python train.py --d_model=256 --n_head=4 --n_kv_head=4 --d_mlp=1024 --norm_place="pre" --positions="learned" --init_std_qkv=0.02 --init_std_o=0.0047 --init_std_up=0.02 --lr_mult_o=1.5 --lr_head=0.00496 --final_lr_fraction=0.03 --seq_len=1024 --doc_mask=true --steps=10779
Each number is 500 + 40 x the weight over its row's rms, rounded and kept within 0 to 999. Layers, rows and columns count from 0. Numbers have three digits each. The size before them is the row's rms in percent of the matrix's.

# down: layer 5 MLP down (transposed), 1024x256, rms 0.0477, rows 648-700, columns 0-127
# up: layer 5 MLP up, 1024x256, rms 0.096, rows 649-700, columns 0-127
down648 092:499462520565469459526485487555516478454417484527483485474460414469526563455540490535470435513500424582522525520538559492503603559527549448488602468576442462475572474494495542515533551559421476500509500489459510489508507555482503565557519502443456489511455539498499452520481563490484560472575578548503478455544524505517514489475438456496418435522527534528566492469493521529518558508508
up649 098:504518460561534467465483473498496597496502560493413491503491599419530464468556542445483526513547512516459539414481504529507511509517597540509534513485519570467502540422512480446438569547493490538462514456473447454494529488552577507508450488536469488444538508545389484501510485531522518566518540507426546520498479503526470536520440504517513474474500547531550496449416538547513498443550
down649 099:506561577440470449437486588491451462495587527480447538547533468492485499528467543516497549547438473449584529490491499543479498489493514509498468454463518506593540444475500527507536500498512491524560471509500499505506489477519483448483511503549523511469560510548549469498522452423564508507522479459403457515485436398479406505456459532530494444534544472496446568450550524510557462483491
up650 096:546480530503471428517518536520525594491563451506515485503514488438484508529459462506478583447513459490545454504489486493458515499582514488507510596418486522475480551477492430471476466540427455530441483429497479489512506536468545407517496430499481530562473478502454532517572459555540546458548466516502556457498530511531453477447526427523472559497463541567584520507507504471484503544426
down650 097:505474534497444489532494584459492402465447493439481518491467552505432507527479472517467505540464539440463463502480499415497459457500500483502560505603500527525581464559455561477466401472493442515559452519555612487531543473451453444494572472515556511596514494508515555518512572539483409463499512469521525554490507518459566482472495543506536428476428535497463525467513516449486499487507
up651 101:527479539433526454487490536548453490475446468498551436572441525467555504482530526487433536446517558509489539527521434467491527518500490527550438520470488512559520464460484459524507491481538540464495456467518454527506546554561534444584535476482492552523403521547474550527515470529551430503465533573451455522470516511405507468541499412480430502507513527401476540494456485473582547527550
down651 096:439478526498482519542431546475518529462531591484494540492565502503561531526512502550456473501382455515468455473472460513523493492513470470463510455565457440442583428478529500496551531512547435458538460504490464397459517497492493525460448473478474488497538525512529473479471493488528500508526542519560444519481511515542515572461536573480517453538544483564529506434467547511571397485469
up652 095:461558422530546485489469519534443520520483534478498434542525519507577456461492475472567473487497422449500564466544513521493464568579507464547450427497489507528546431545424526470476499486509494540520468506440610488442538469525501565529442527483469483517588484441526493479553484542508550466530498564463533502444456466527522578511486496482520460509473495492441474505523446509488494522497
down652 106:536489466464449507551488489539537514452443481445467423505537463445518475482492505443498523464507546482547476634542548496524456461411548478497513524506536495535549482484550487519486532569488438524503517541600461490506516500484433501466474498490474497454492522538553443617472507472506471499507502511528453587475515473555483567495491483512478488527494511513435553456489537475477455442475
up653 097:470478556497506519482480439524475453514518407525471546556474473464560522505504541436569521546507530481513485464455481479487524554497518495515548428446441490440516494505483576580452481494607545478572475522468486507501532542460532500556471583486460552493444512489457556538551507497547520449515536499462515472505555494483535533563460491494404476449514490477504471518483497472548468513467
down653 095:571499533417515506507464484502491556458558499468498508516527483533497521495467464511494506541481541435491450499455469542448509545438422528486467486494516470586519479553531513523536503571451572532510521538507469479488535480493486476458494469493494521492520475440510429476507518495533462561487508547479516459511436515495522533548567503467513524466528436467567444483506568521541519493486
up654 115:488464512485505457492440497571509469489500494448512509488544520524517520526557506456532502477508480510508507478512517552503493556507460565543513426532457539496515437426455480456508547493476468531457465497428504525526474499510487379526524453470560443461489408527439516515574468483513558467517537501519455487466571425547451587543510425535528480513462558495505546517522482448448511508556
down654 113:487551560387445487466521518444452488474466572464518482512577504443457525471552503506505489438538464506536511511585521497523539464485477469507575481551487521521485538450487471521514504596501476506478494444543495541499500521550416464520531514508564436519501420489499517466493406484550494498511528539490412515569540499529480585477534548443482497543520526510442526519447501441585480474562
up655 097:491507469505452579504600472581471505443443594535480440481491512503515448467458519511467481411596523510478498518575489486515437516515493503520477560465565598522523534414489547511537510448530505595445526573422552551437505545459508549483579517542560541505498548510453428465494437459516455502484525516551435581470461525517515470555470505479480496464469419582441557510586453514485494544465
down655 096:492444575555467478515478478501496545491488511557505525534591511506529528494529465519583502523458527507484478449507493454507474525527544498468456510515503473579540430567490531525500541445461472470503483459497507488517505469555528508554521498441372475499461476444484503533444469514504477565515500481498542471432512480500499537488528490465526542444499610465491477561449580565575561495557
up656 092:529414435476491503492482565494512534436518506466480570530471531559484431468489509477509498437459460532514527516491545462507563475514535429476442535522461475542528479529494465564502497574512438536550552419476515433483473532549536478441555512492552477534555442526508508478510485482509454597509530527525503483474514487428451529428505442534488556491499539401494485446460455472532568473574
down656 094:554521410590509483511497435480488427450504502465510477484519509532463525510499490529524522563397499481447548461462489591506498506565503511486596513464452484524509528530479470528460467475498387553533523553491465538490552435493486519541545532533536446463514547423497479563512533472474510533539481455534506532536462459499460499543494601487496561515488461500490534500467501506497491522421
up657 099:497575510568578488551526419566468504438474553548533495464499512555530549469564515510506506479491474458536520423478489513593437528452498465563470480459515616526563486456518563467521471448546432460515522502479469543471468581479483562465467508464480470499462473479525463405439444523525409443541446553527562454489489534459495488611451482465451491487544542533533531490485495520494497519472
down657 106:495510486459506521589468479548516515450544440514491571496506561517537418534525517469511579458482567536443480558467523513513519583448436487544550546402463461538470537540463531541492535455535461518503549512498537470434477475559460569523494545499496538563533483473533488514529463480490561471491546521512467499476488542516496433448448567492477461517532488496511452531517555547503564563481
up658 104:437484561443446444486459404518515514528526586554515504507546593494491554486521504576430496389602544483504553529508519543517535541450498475464463447546421522456543481488515510457467548588484531492509473468483523474541402483531491517520503527511476493465515497545461574527551461549528547477531536458440497534441524507518515557407501463483517513515492535492485467489495514466539439489507
down658 106:539466525490553435487584585514476521486545495587479504550472540497459519424485528553416487532521480436542443455527515493438551517449500441464463519546481516530479518484503455507520432461465499459486561422518546498513432477439430471592496490495552537569517554529500507572504520484522436501518543515521569507503533502519547418504477488572490513420469446496521530483529553473495405498519
up659 101:504526501530488528532474491543489539431456473436538477471483574596519494513501544480489490487471560492414502453415407465538471493480590437457520467525476466524513524533473498522492488475560460497557389450461510503527534487449531464496485540496507488554517415472437487545472490493398524529523423498445598560465497459522469502476473412523434460441560470528538531526517522531471524515561
down659 104:480503492466508517449563434541491515542519479522452499510445512469568478535516477494553438575499486556503468498505516576541551465556471469537557609493520564422494477525505505465535469381521439475482488456558471503521513479503475463518491536420400465523459544541465547525520429476497579422507558473493468496513532506476497462526499545543528510490473538537428472528507496512452528495525
up660 107:436476441493549514518426489497480441469460517512554530497452471488544485489560533540504507511485521437507530407489429518484453461501522532475473463502465511428549549529517519469526557484504512573470503500563563426511493507460465482476440450495468504502469550505448521506514448394439488402551482590514482491493498515453509488535450574520480478537511540512562462474468449507442540475434
down660 105:511541556517508473448517477483543486557490487510459486443571468424444483472522477497522427416509585567479506540470568482496506515490451499457544501539521413501496453519537538517525523544505479508516518578479467506486499479448524457473514505456498509459550504590527543562502608489451440518513561518513537541488534453542515537463532535520521461478526453460489526552497494527543537527482
up661 099:521513523507513522566469477532581546443453498543477498573491546476473483432453514500583462486526454456517555516566478530580501546480504461508581432528554427529496466541504459497468445550524506479458534508461531493485541451518480518533473481510469497535502533490493496435534480483498548539506458512499476489490437488514610489556535507461525527440516509514503475528497554418515455352553
down661 102:426472540469535508491509575524432472535544522485479448463467459558516562509486483496481500412523494523478414459557490469461527508547466548445438557488510546487450462539478457502536466475517547507551497562482442466551560508499513441460557517612454510467544433494484502524513516486485507523517573472537570524455537565458480485527452489501520571469437503570494535479453431529520490517571
up662 091:486446541540477420497526559575481565480582521434579510376497451465537446435538431487527496509554534404546448495539551438479395510491521525559466513471546399559493453455544486496496471508519500559543529497531517541515508541523542467506515494445521507488422475460504467492532455438497527487424509538478509453543524431548472463522500509449528549536525497498475491524503453456522524601530
down662 093:525491431506584524543480500505457504518458501469478492541530573477503511505509461465501547500509487510467472445524431512555524565494504477476519471465577462523430457527554573537510511516452462469488498515478510479537472493539485521570452460498495535462488520450473514578562510496510492586462455531469557558450531529501504483528578452484484532542520481467473529475489502610460454492481
up663 094:553494558425503437510450505507427504494511576597535498497512519556436506538519496519458513494406481516459413566532552492498490557512552457475508405538563505529498501477525528539427500514521424488479556482459478459454477411550517498459494465542484455470485486566527412575505479581513573468503482549502489522513537470512452500503528464557475470589534574471504539461516468531468520461499
down663 091:538538479526524499443497571512575449430558496468419533485545502533498456592465461519497518512536503485455493525450472568540536439518574484491513533488503455520512516511557506479471482471484459518552496505498517488467519410482460522510499520498558529492560485564496602553526567505509518501497507539469538504531505460489489559442441530488474519513478494445471492502551533541511479461510
up664 113:546514515477501559496446562479564454511406490427534478486423488457516503512502477504513530404519487428469476512523560477470502566445445514603476433391469515483537408479484496432584552460555493520507506491480541458525459464460508585516461560482587506460513523523480492464557515483534519467445507467583523473534512452471467565490494520478516516517501522499523525506517499500525512491547
down664 112:518491498442500577526514524469442439560475487388490585537492499511535506469475618475490483546536520527501451475469549450498525495499486476508518495459526553460469451570504485476493483559518457570490498465497520499480491451480457545499503471434530468496505547499492510463595529481513542495505469481470478544529542553527421514477538478484495534489496490437464556504542426472509486496486
up665 102:463511523526449544497529516385457509456502538533462582544510518423485497481500538576469434544577462432547516525464480557506465521532567484442485473482525491569521408496547558504563459474503503505509544487503461558518526493473506512501540455493559452491550471462523518525479512480539516583492461447489564420456484479490488491512465450460425440615522443450535498530499545490507441478538
down665 099:497507519503495499553488483524490473517531484468493477542436430467511496488478490420532536490419404528524476484481521465507557508479498491476565498505512505396560470543513503512499546512483452470478552576546471442519463570544560586482458502442488586480520530476581513581481479506522468552544534507482522484521537545536499488476534493551404504504480551515595519488377438463519517412537
up666 111:535443469552500529498494512553499433452527439558507478503548400539405490455512507512527521496495524533497579529501494439505458549556557518542536506505529529499488507586481481499475541462512496513499544482479526438439471551530398471498472478483503566455518481521497551541512528462451536506429521495536519537506472503532504481473480554461477397563483484480453509544492537489543500552482
down666 110:519566534506520587462561489570473537520527488531474525494512418547419491505540465532503498477526466464434490529501467491482585610539570499510492468546485501524470550556498448503516503467485413509521504511520517462541520412536533476489476510492470444503525493476513452500547516578552496486469526541474529561513556520530462488510459517432548359553574446495488500481505480491526479511502
up667 099:459554437493522549558484447501487579480485477451481512493567554461525533550552507476445531421473569489481477513481512538507478501447534487515506511478577509492530497524491539508537567491463488520502473505394499398518504517512540533507466519548419498511497523501510518494564524610499560476509543529488485502391490451488532519555449531460527457525501473500431463537515463484442589513523
down667 111:414460543485483496461557504456478505489483521525492503524539492492521490505511410481526551498580557426478505565525502505510547507483584574417476482537454546503531468548467512508435591506459447476545512457403480506513474420552543481495436436511471533507488493502468510505528466484445509369552483574589485438523573493592497530465424437499534529470490497517460445500461519523484512534522
up668 113:518528526478520546533489528587559503492484494484535533557532477471530512482511505519500495503573401472500455471491464427423506526568467481554469513499563508493524418535534478503497570486510542583524568486478489464461506511493476423482510506514463492499515490451549504535452504548437409475539489437466545533537418569486471447429505481497518475508555497465478513477510427499523525544491
down668 111:517488577501509540441511520479530543506521532496424528454523488448483468559529500557495507455480533505521522513482540479419548579478432557555443475445473479511511568483553534540552502517505541458531566527466455353439508563444522516499522443506463502479542534606533482470469487439477430483546508461480438480547456456549453465476519459551521459537458513505480482529550493518486520442550
up669 086:469498520553463451575478562518516558495448527531507476443593562534527542450507512458444492417533448590534503443516543468490588562458478427534495567448481501505474456567487474454544561415449482500501528524529505513502476428437491500478540540522499453496499446506455499537586492511529494514501552486549511573421522524452491518388491539532537527471507497428502455437480509476512415471551
down669 082:456518523535431528458498531440519455462488475560478476527458425470553472503514519486565523516515491437470588520493501554462477486540534490478472524521558503475527560449537465536525480489564539442463439438543499439481489539562519471546500514488497550522491516491468553480455543516449444498490498548464560415546505427508563456489520524554572472524451459501560496587521437528485516486432
up670 110:469441487487511488572495535459554538521514586456547511507486468500542524531477511453480493537501468448469512497526569554445493457442557544442458522481540523426537560457433523438488549482555471499553485551512502525470561486496524475501605451515374500542560485464436516493525519493530495521480442576482522515489540470508512496490517541506547495518460486461499533489445497516542451509464
down670 117:485417511399441489544509551478504453534508542477446471516558501543425520548473397513564398575437479435487485529478502540543511471495432473539497471512473526561434482496481492441494521424504469453512481478511453475496586508500511520571536441483530447543472470476451453538494475519577496491530518486495489463542537412504518494459503538523494505458495495543539558433431485529378543513503
up671 097:558508471414490479508585557502514534417515510486522470426534425478481525452540579410508444528482497531570554524500464524491507523499511517456420398512543481437531518474495537502496458422499466505436516489478437491490490437483482491504564480542393505497565569447419459504505475614528471447443450526500526525538566470537509474515587533506558482507495432515490454518481533494516561493545
down671 093:539495395572496433489513515528502466566415550475581436501568527502508570510494482517471567509496479512472524442498461489559566451470461526527527500547419546576524528564513431488540488508479528480489435512524523471487533449447504559556530502487475534457440493500517568532497427549502554511524528505524498505502372539472570472510467493406507502392586508574484496513515542507410460524501
up672 107:476392521523498540511537488562506504496456409571514533508513499607474547487491488510509470557467526512486455507533511491502524506464446475491521471458521437455514483494512502406502431494497483612487521482490546474459481460479474498486496470513491562481521454522520461521425450551493557418468542409498394511459503504503526493479503459505489524541463557453493396559498519474519470542500
down672 103:514576503576471550512500524423504480491583588516544480460524462501493468526542417500480465514523446459550494538452469535519489450611534555483461539510581498586513482448484406527489533485469455505418516507533511572516533488519507592519533580487537544533472498476527492549477499537507516499502586526561510514386463469444405511539476571474558405553513449450508456472476534547506466561500
up673 098:548449500452547496509500547491490539468523618553459505507510540505528579492498454489526474546426416557522499479463454503552552503476503532475503533489475497584465475521444517449456492431469531445451522465506490468514526461506506480479565487531436565497491512538483484494507446498455515509520539558505502414479480534541552511517460507430578488600517528464558485487413415443486458434435
down673 094:501509598478500442463534452534542417588489454500463482478490541496413505522451460578416436461479528544507600521521512499451452511443521472507439513515525487505554510460588532521545515518445473521501504518414476520548483499504443479502450491556576524537496454504426481595445519571520476437568495433526534470490504495523449526545447499539477443493516523472517504496532563497549502532558
up674 108:528548441553563509478485538499519503540418467476572469528471389489513481556531530458485409518528509489458526450420570512477503510551501482551512487486418444456537490621416504402467477550561497495451579559485511464513496482567442515529516536474473467511500493575496554499537517503573450456539491489518510518498486457453532429477551518516461512552480564489474528493483497512544502531441
down674 109:482498464530427482549492514448479551448492517477467489498621492467517542509498513374547510495433496517541504520478490486471535525419450497551460445523519453505517532432474544472530513529473468474510471486477429496489484516460532516566503464463463472512497475582547520490494506480570501538513471531449513474501505415509539530527510531488561545470503524461503444564444417500485501476519
up675 099:547485545498449525500464453477597517560452555459478512480567449510487455515544510525515559497414482473510502497477507472495477493524493454464463470517538543505520462482550489518446514532520465511434513533531522480493445523496449577448414557460522601532570543521453472569506495495541512498408551532443468554466487561482566509446574499519556457529488532504553605483417512482582446530510
down675 099:493514499491512457519586471533496517489463484426530450528458497460492497577452484525480558476546531540469564503555485565510518467493433574530501502514622546589522572518495513504480488495497502509474539472501489482497500509425550487480553535547495467479497512481581477454483442484486489463468453471482504530493482520512497479526443493514548516460462530469534493519528503466524510502509
up676 101:527467460477463508457529527563453487518493502464533473527560493504570520500517497498478543489492520434529471502480479551460502444553439473479497508473457508425452550519517493449550494423495495499407491522549545499422488450496589544470470487490514513474519521488571493505505496491474455530489458491508506466544423540469502489472517516505462501528542517526548487522533443539506509501520
down676 100:457573452528482605412531473454543531513487471464468497477534428512527456493498460553444538514537432509470542418482482511516481549465569541555549514551481474521477426422481494506467501490553553476414455610476450538539515459475478486530587505477580475499474526521498452508526525436472510447434506491513481532577513468497499486477444451593474482535457562543529546527501483414434545515511
up677 106:502470549480442405537532552571441516448502431494506446464551535524545505503520493426538509537538521529526471441516504455520474516477506475515530427571498531474517545498519515531516499521492530525518516511512453494542471474479525513594520451510476481564483538456529459424467431475542563439504478476584585469504545503589479466513492485518512406461478504563494492503470537420546564527546
down677 103:467495538520544480504437500588493512496487509485461442467467507495505500543504433506526568500477507576472535586436466521588527550552456472543610455501498527475513576455479486455433520401549470447470482566492533559510502484573512459514512508564504458478473488535422512482517498520482585491596598444523509507443500516512471479481533469490520549488490489513506510490424505485475545549497
up678 103:559498519536405454538509474511553439432488525523539530494467474462473487525552513509478533568472529468523513543468528480455469554522431440492497435501509474468534488513496477485435502552514561539493493534505509548530461546481518423526460545490441435532417511451478469518502486501473461551548477479487525505507507474496506439527498421490485507578468474440492513507478483527472486565534
down678 099:525521532445492532548451568454546596518452497472499534447537443545517514634479447530460463519531569473466508493562488597497489423472518551549505581448559496558490520450489550530471474529503534470457399514479527487483511439521544543585537440546548482475553445489536479435510425467492509513476461430526540512484472523466428549458494547393527512440488492488444502450469529516480491475499
up679 092:448462576516522530559472462440446500452447475548561473497502491563523521464546551547518483442547507488485517481479520499559462533535447503427482506524468517541509472515492589525540457489490478528510467502501449520507457532484477566483547503518577433592515536476538473551481499474467537494430444447478511472525426539521545476517463377510451507458536528521513476437508482505452573523512
down679 098:453609487483480529461438443471546534470511591473541525567496476517518469533513517543495515538454501520535498517530486492462550530498512501571500536454458519472487540525542426468521529527508494424519519506397464505489500488559524508447478480532525542506426485493464374557550514445541457496521457493529536541491561506531442519434469442532491518591483448479569478543515488510515515482528
up680 092:484567452564509498515486523483518516522500587485482456457478534541452452489525441533520532510551525469511480502547428507386478477499519490555516563474500512439460504528532438425476430506626487522569457450543449531516486538472459516479520477512449497420517479506407502557507518427462549467462489481473549525512480421438471584541500485497476455522424482520468469508456477512498556513543
down680 091:507487515502530505532471522565417547492517493503491500525492537478505570492482543465524433460455498522431533533513510442562542519486493447473575502484570515537522517530456521542509541539488481490443523474501488470488455499473497482584473509463496447550507505468560492431496453512535517462456555472481463522397428555607486489472538447502508533518438500551530437524493427535501542574451
up681 111:488475482457518535512508619507444537461524403501431530529544537548509532485481485431452523434518558533471476550529454497555437554496505381489459531436528458530442545542440469461507498457471488482423564551472482482523570456527497455471520534537506527480606524506456542508577563456531501501482486528472490503494424493409512559514541443462488565542466505530504456501452436466492555453478
down681 121:467492476505437521500443550563484530551460559478480470482504586433552568525476539481558464513469480499449439481512495452516442540469501514524549433463431536461465505520516547473477471502545545553520514528504492543387454456458558456470398484512511504529501519549552578480498518502514454528471492493540539485529481514474446462494546566497503547501531497481477460470440487484516539509616
up682 099:510443590516518482437507473495604534491539532503493514528511487586558601521488514559462530499521454484506550505455472520507457583488475418506461535526449550483486497501463531505454467607402491468481551540518500494546483536487447485541459483536485438512549493490518520544478455471503518508436453488541500532435504452507485558542461443483533509522458517478479497521431506539507500536473
down682 095:489531437499507497505522508448557416518528513510516469502479462521477437540611508449509515527490532496463536468473515483515548498459507566514502433524550511500523557475576541517517472450503494546505468516442518510428479478505537409429525483518527538465479531466450558504488540536502490469458512495438544540474586504513491451503499530574557500461430514528477480443517540488538561447431
up683 099:525488497505473512464514501459492481407534498499545424480537433531514500470477534514440535559482487536536487489476514506518539574493595590491546456585526465551469525506407552461469571452511473474509472479498471506550514489498517490496469506520443528549471478502460514604558435556477496477504472443547540530468569493506543485519489501449553457500531427459539481461498479489479503536504
down683 102:461540478567425549491506516543470522551445495520486483462561495524520460503474446552540495462535440459522447468498427475520498537524538407511547446517508535424496479507475542523480555551500539457417486523498492453464501491455517468493590506574410532434551524493496542465475506482480539541492470531480452510552523473499537541451550491496489467482437487462465469426589555551558446530492
up684 096:554530446452562516476562524451482544498511498494480495569550543470511453525422433464487475469484641524562548435448517480454437499515500489451470489490477541503437499534575451468519529512528595486448520507487528428532518562430507516521493480515545502486479584536494521449566520516484512449533489634535506483458531437544540535510532445431524472432527488489504460515448501464472500456530
down684 102:481490518484485484450560468533529518519522545481570445520541523550558509501427542569528504447411484534618476533506474530441530534480488491542492534400536467473406452518435471495507453524486521515493539478485522587498505437512471409553479488471444524477429586513496467453509463458559532471516543562521567545529562410502500526498498475550532564485484514483483421529535503481488499485532
up685 089:490505548504487564516507514525558543577519552531508496487544456504504554548542456367526537456482504498492562482580485517475471477457482498477500486471534424469510431472474498510456522464488493555498573525488452469510439552530547474520451507566467513490555558546539464469495477435505571451526527527507470477529523547534489533532480502453488483561492482401463465566540496501471491566502
down685 093:497465544512468484551487522485469549398471466474468481516502436543458541557465488539526502491603519519474522466477492514489529516544578532539480484426534548547487506500574555525518517457516478426522434448485524463515595473463494526500504458471535521529563467526490467564415512538582522500453455486540480606519476438493549503485469483546507550464471534523476436459471491502488461532477
up686 097:523454491533497451489508493458487465479545469490486488492510446438493475489486465562524546490571515517528489570512471503488467470507512510556488512415518530518501483451426558527576563560392460516492531476502461459484527542505465479519506438518542424489485462525427546569528519501495518412573528498507515483539489445474489481537481475495561465515436493483444525518501511478557421448467
down686 090:461536523504496491551412443559480547511479470494581526498500496517503476487505436508528502511576464463487442437494494496485478506493411516511485519489511546503535510533556443506448517435542548526531493509507478409529514482431514554385473436476510498520535494478606491423529503549452555607550470516479555536497543516483569565472526556532515537396525485472511408510472504511477501527456
up687 099:542504528490420489525504489471524434562492488512535484501454392466514500467524553471588506487460486485412456536517518542525517475559451507539485518472511576477522498497470423550506512535551463479480511585537463577479524590547475465485521496445513541498504548480547494501531512572435496523544466559433549444430390466444512523538468480424522521482550434536520513454522474475496493497513
down687 101:564435594463506450515422518510545492537492460525480474503536504533547466549447515457479510619431514448545581448518543564522562507513558522508512529490474454552471451502588439394570474504530530475522445370511528454506543473451525487553482445486466522472420519557452549527440474517489491533525469536458445474473491461483444509472460520477598459500509504463465496494529493486449444524481
up688 091:482478505487457476539458485559462442408529520494477428580467482573450508464554541539516500488483508515464551511546511495520461520536448481492526509511532562450492496467464495524495516525533539457488638478517497504576520493427471483543430514468456534512437557464495566502589508542542549502456483468559495479529537492542558528495536548500502541486538519527432433563443436547426465484532
down688 094:454554442573536458561530509500492505453453461501436503488501513504486557534534494481516438436522525462514462499498503474500560494499516455496498490470539440525512577404476457502542465552478448479487414484520582510484570458415530529519600514524556506436465509528456489484494446557415506470579519484477508563442477540486558508515451501520573524525403482476500473457574512450562510496571
up689 088:443476475549490516501473523470479475508475498494539453540474504545505487471571506473459533436530509548503482507575469467523584427443527525563537545551550500527516425510501462508447508546538611481475535506506472469419526507502584546438518507534563433532493535531475541467503439479512447402503488556541490489489473549502532468513513475504497588587521476491491492490484491555563501511480
down689 094:495416577503523537487537493507465513479531511402468515522513506500500490564496511479449455579436550442515502508522449542506542507463451526507555567495511486445524544558454497526488476482540465522497513533514551467541568536552508462550509456500472437542509466506449533498482530431518481557494520421504423504423573479557521489469529490514469505516454463494482525432423473475496465494455
up690 097:510471580534530509540509499557447492480533469453515391451493460464532473428526512539467498444426526507472447540435477475488515524547543529512495549508450492527454488490494444551541509472477435459521535493489485548435537438572498538438505508549498558451472460484520573548535481475482515507493526491456467437487550504524489528511530529514434508481448452458583491489501458468533518527561
down690 096:532504431436505496467467467432542520594457498529540537506438517524482571523562546464392493529527515531521516448551563513557448518457491495480539448573566511426506503506463557566461469479512500565512536519468486460513423544454485543503453412589546473457556555467503493478484512540573512570512497538549512543546457437552487466454522399507458511529492487534472471500523506435504481526452
up691 111:425405495474517567502435476583428468456414465520476468526541493495512402541498486507470557501544526497554536533500504521423506541465497504509503503498489477499502521584461517428512457454516521438444553569467536513466522489534551497501484500511475522517424545520476523478509467529423509520570455466496461466452458487492484535460494514436483562470532443542492557447447509489567476508484
down691 119:484525460446465482433574511462444554496485501448459546600482482492443527482518513523494499526541490435444520446534571504503507499461483471557447546556554477556534482514592498538469494567503515513527470482509523623517443515473545537501506409548451480515550500455549496495525544532423535471584556515489528562477481495509472537437518429501510529444553490486536492519520548506415486547462
up692 102:537518579473491571510487518462456490424531607520512452520512550509457553430493499542561450470543538445511540566438534509424536591433429553484429555487509536432448525516537441536502503463444469471594472528489478519489526500531481538473467485483486515576497544452466482505506420572515556493486513514526505488487503430489455408558507519491476448509511475479570526528538460438493432528514
down692 106:486501467526455502501488444458488441464509449513501464589527527534473469535528540532473480520517527484438557528451469520583503448413424565526539505499543433539513514567507547532481496463541599444499446500527543544470510443504569439497505492503446479511426513499447529427572476495454518499535525538486515467468507456488487483469478462542507460492467476532491488425462508431569529492507
up693 103:505518506487417441477480426553444520469494499521508531506530491470408536513510512437480493474489463508500590497468556530502526498524457472471526444532481455506523498452465457560487455493432569552578488524490419495461509511510570537432473411478503506522443574461460445500545507484525537461544506464549564405493570481547548584554514590508532495543514526491463519552500552499479490475424
down693 103:500504502516504522561496525458555468501538455482520444504601544518512553547513514515458464582532554493476583464468507550498474569531461565492484541530508549507539500502524560471502499448510380524576522549483479428544561456488539505568505477493460528495481485480530525517476480492556471502505426532445473519425437586445545499448551580466469508553512527526476525435423514482495539480463
up694 102:468488522498409536484539509500528456442509515534524438529560522444450488523557472543465505459473476488465549433558562529480409519486459451553433497501534571506496484520530502529506517485500492513469537523507452557498454449479448460539460501550400490560466512540520520548483526539546430485470545608496490485465532508417466486489496458484504496486449481481478502533555537472486421539481
down694 100:527454505442525523501451500568475549486514495551520533505485547477542481515536490489533495522526504500499587534506498481424557491543492474432451551589461522466422439474489450572482513479578519509505535521498561531524512575535483486575470502449475483502484485516543519525423492505425449463434498479469459510489477600529514456553508447512460582454463540569447502526495481481573564491487
up695 098:533435559519444457498491503490493503438493528489431497459512495551522575478504549467591510528463373546489475522534467459540553571419511484513479465564538461544536480500577471485489427505480468464523539539388438588470493517522512503560539525503547464529449498563470543455500526511487505470560504479509535511494482472505443482570525566548474424519472493471464486429537491442495476512503
down695 103:515477483498523552621512462480475529441539498490453442463516545478499534445551531473466525448540552604520475539450512454420532518432447450519519510520515362494472501515532506460528477496480438513518474496445557495558521524515514546501500544556511492477481504526499574527506531519493578458528493490541499532504561492507463462535482499499482495476547473483501520539581465506510552595546
up696 090:420524547466548538517520481428557488564474454504523585432523480514472488506521513416599479436431565588548526454513498482419445525472550477505472514543531408554619503489501527519493484558468527431563475525559560467511513468477519530465510511513504544488560505500519515569514485526519426490412481490589489421540527517420397517552498524437531459560470490556466463496425504449482513482494
down696 088:511476480465524524467499583534504564470514500512526491584439567435491498488550470513488447430499503467434496438463476532555551488585456467500473558577543464533465527568450454515506564515497404566474544468462398560487441538464488557542522539530498473478570465531535520450506525471502541515518509484511571461481499501499550497466473475461439494517516517513513527497541545449591479484549
up697 104:519499497557558508553508573486425439492539461536495530485385481511524536456477567553496534541489476519533502480440502436505516526422505480508540448405476451553515498446546528503550529484497546423490514478503476517551449525468465494479551493510453492547513491534557526486537505592501469499456434483526474505478478524467534456463488572470502497465514498573520512463414449533461470518517
down697 101:493539503437426439469476484512526469452555547443500535588485541488527500528496439509492519535504543462498542537475463529479504474482396531490498456506485559449439556559517475470456495514549441570515487539545511508485519506443472425485441468547502462514442491502432531455490440491498513548461517522435439505524490506596552528461471454504521563507558519475495478584497528472422469521455
up698 099:466548511510458561497479444563503529476524408459499522462479468532465570546472487520516492484492418443542547500489498492483500491510492538484555546430463476445514525469491503540500476494542547472466546546479449526470485525592463597474506475513502501459513485459539554481562470520496560456543500462519472574484428480524562533497430492535514486489526534485593479507584485511533531522418
down698 097:486557513469505513504468617492542538468469490487469445490553457494522465513480545520478501469526489494565496497452515457586539482445514479501563480488525483441451486595467585463510579516527568560438491473536427444466499475474461511406532485489544560481552468505484395544497532521495498561480485459507515499464397502495519550464455531560471545461596460512447469503500511566518431519505
up699 117:577463468452494487545409477480577475529487427475440474499509453503424550443476469458505491496487504515527471418473585478438615484500490478544563463458535439449497492447473582469485548494524458477439574479557437535565498518550432500485513529508543492552501554438510471478454515538570502540512466455545487526569481464514526462504433495501524504521532448505496573530531479467574548500549
down699 116:491536519571456500481545519451493434478548488511594499593543489370551486466487528541460588450430519477443499511544453544464531501521537496496493394566486449475503469496448447538535476472512522471534467543447547517541482488540463468511457481551545540443501511514516513521488515455450468497534516479526483451503541456493469542466491475516488541602479554517497520499472578560447510448511
up700 089:541448518464535545500555469508470476488515474508478471568545521523515488469490425524520543590488479468565520408486505502516518539536488509527502480476478511445457562468564496457607514578491482561466507486470526478478523538475469511526552503498534468485482536516554525549558547470535525545543587453524572470471515466464489467556437547462463486558462476493540541475451545487514523489511
down700 080:448494504462440495504545529475504492527476435495524553440519461579463495594483515488509522491463433569444491433477465554486512538483498461520496496443501463624604527481492524510473515521556517576532473553469552438465485490514500517500471462490435431502582485598492466505542480490536484542499524469462413515447504555545544569523545471500583446463497487506417538466516430507496482533506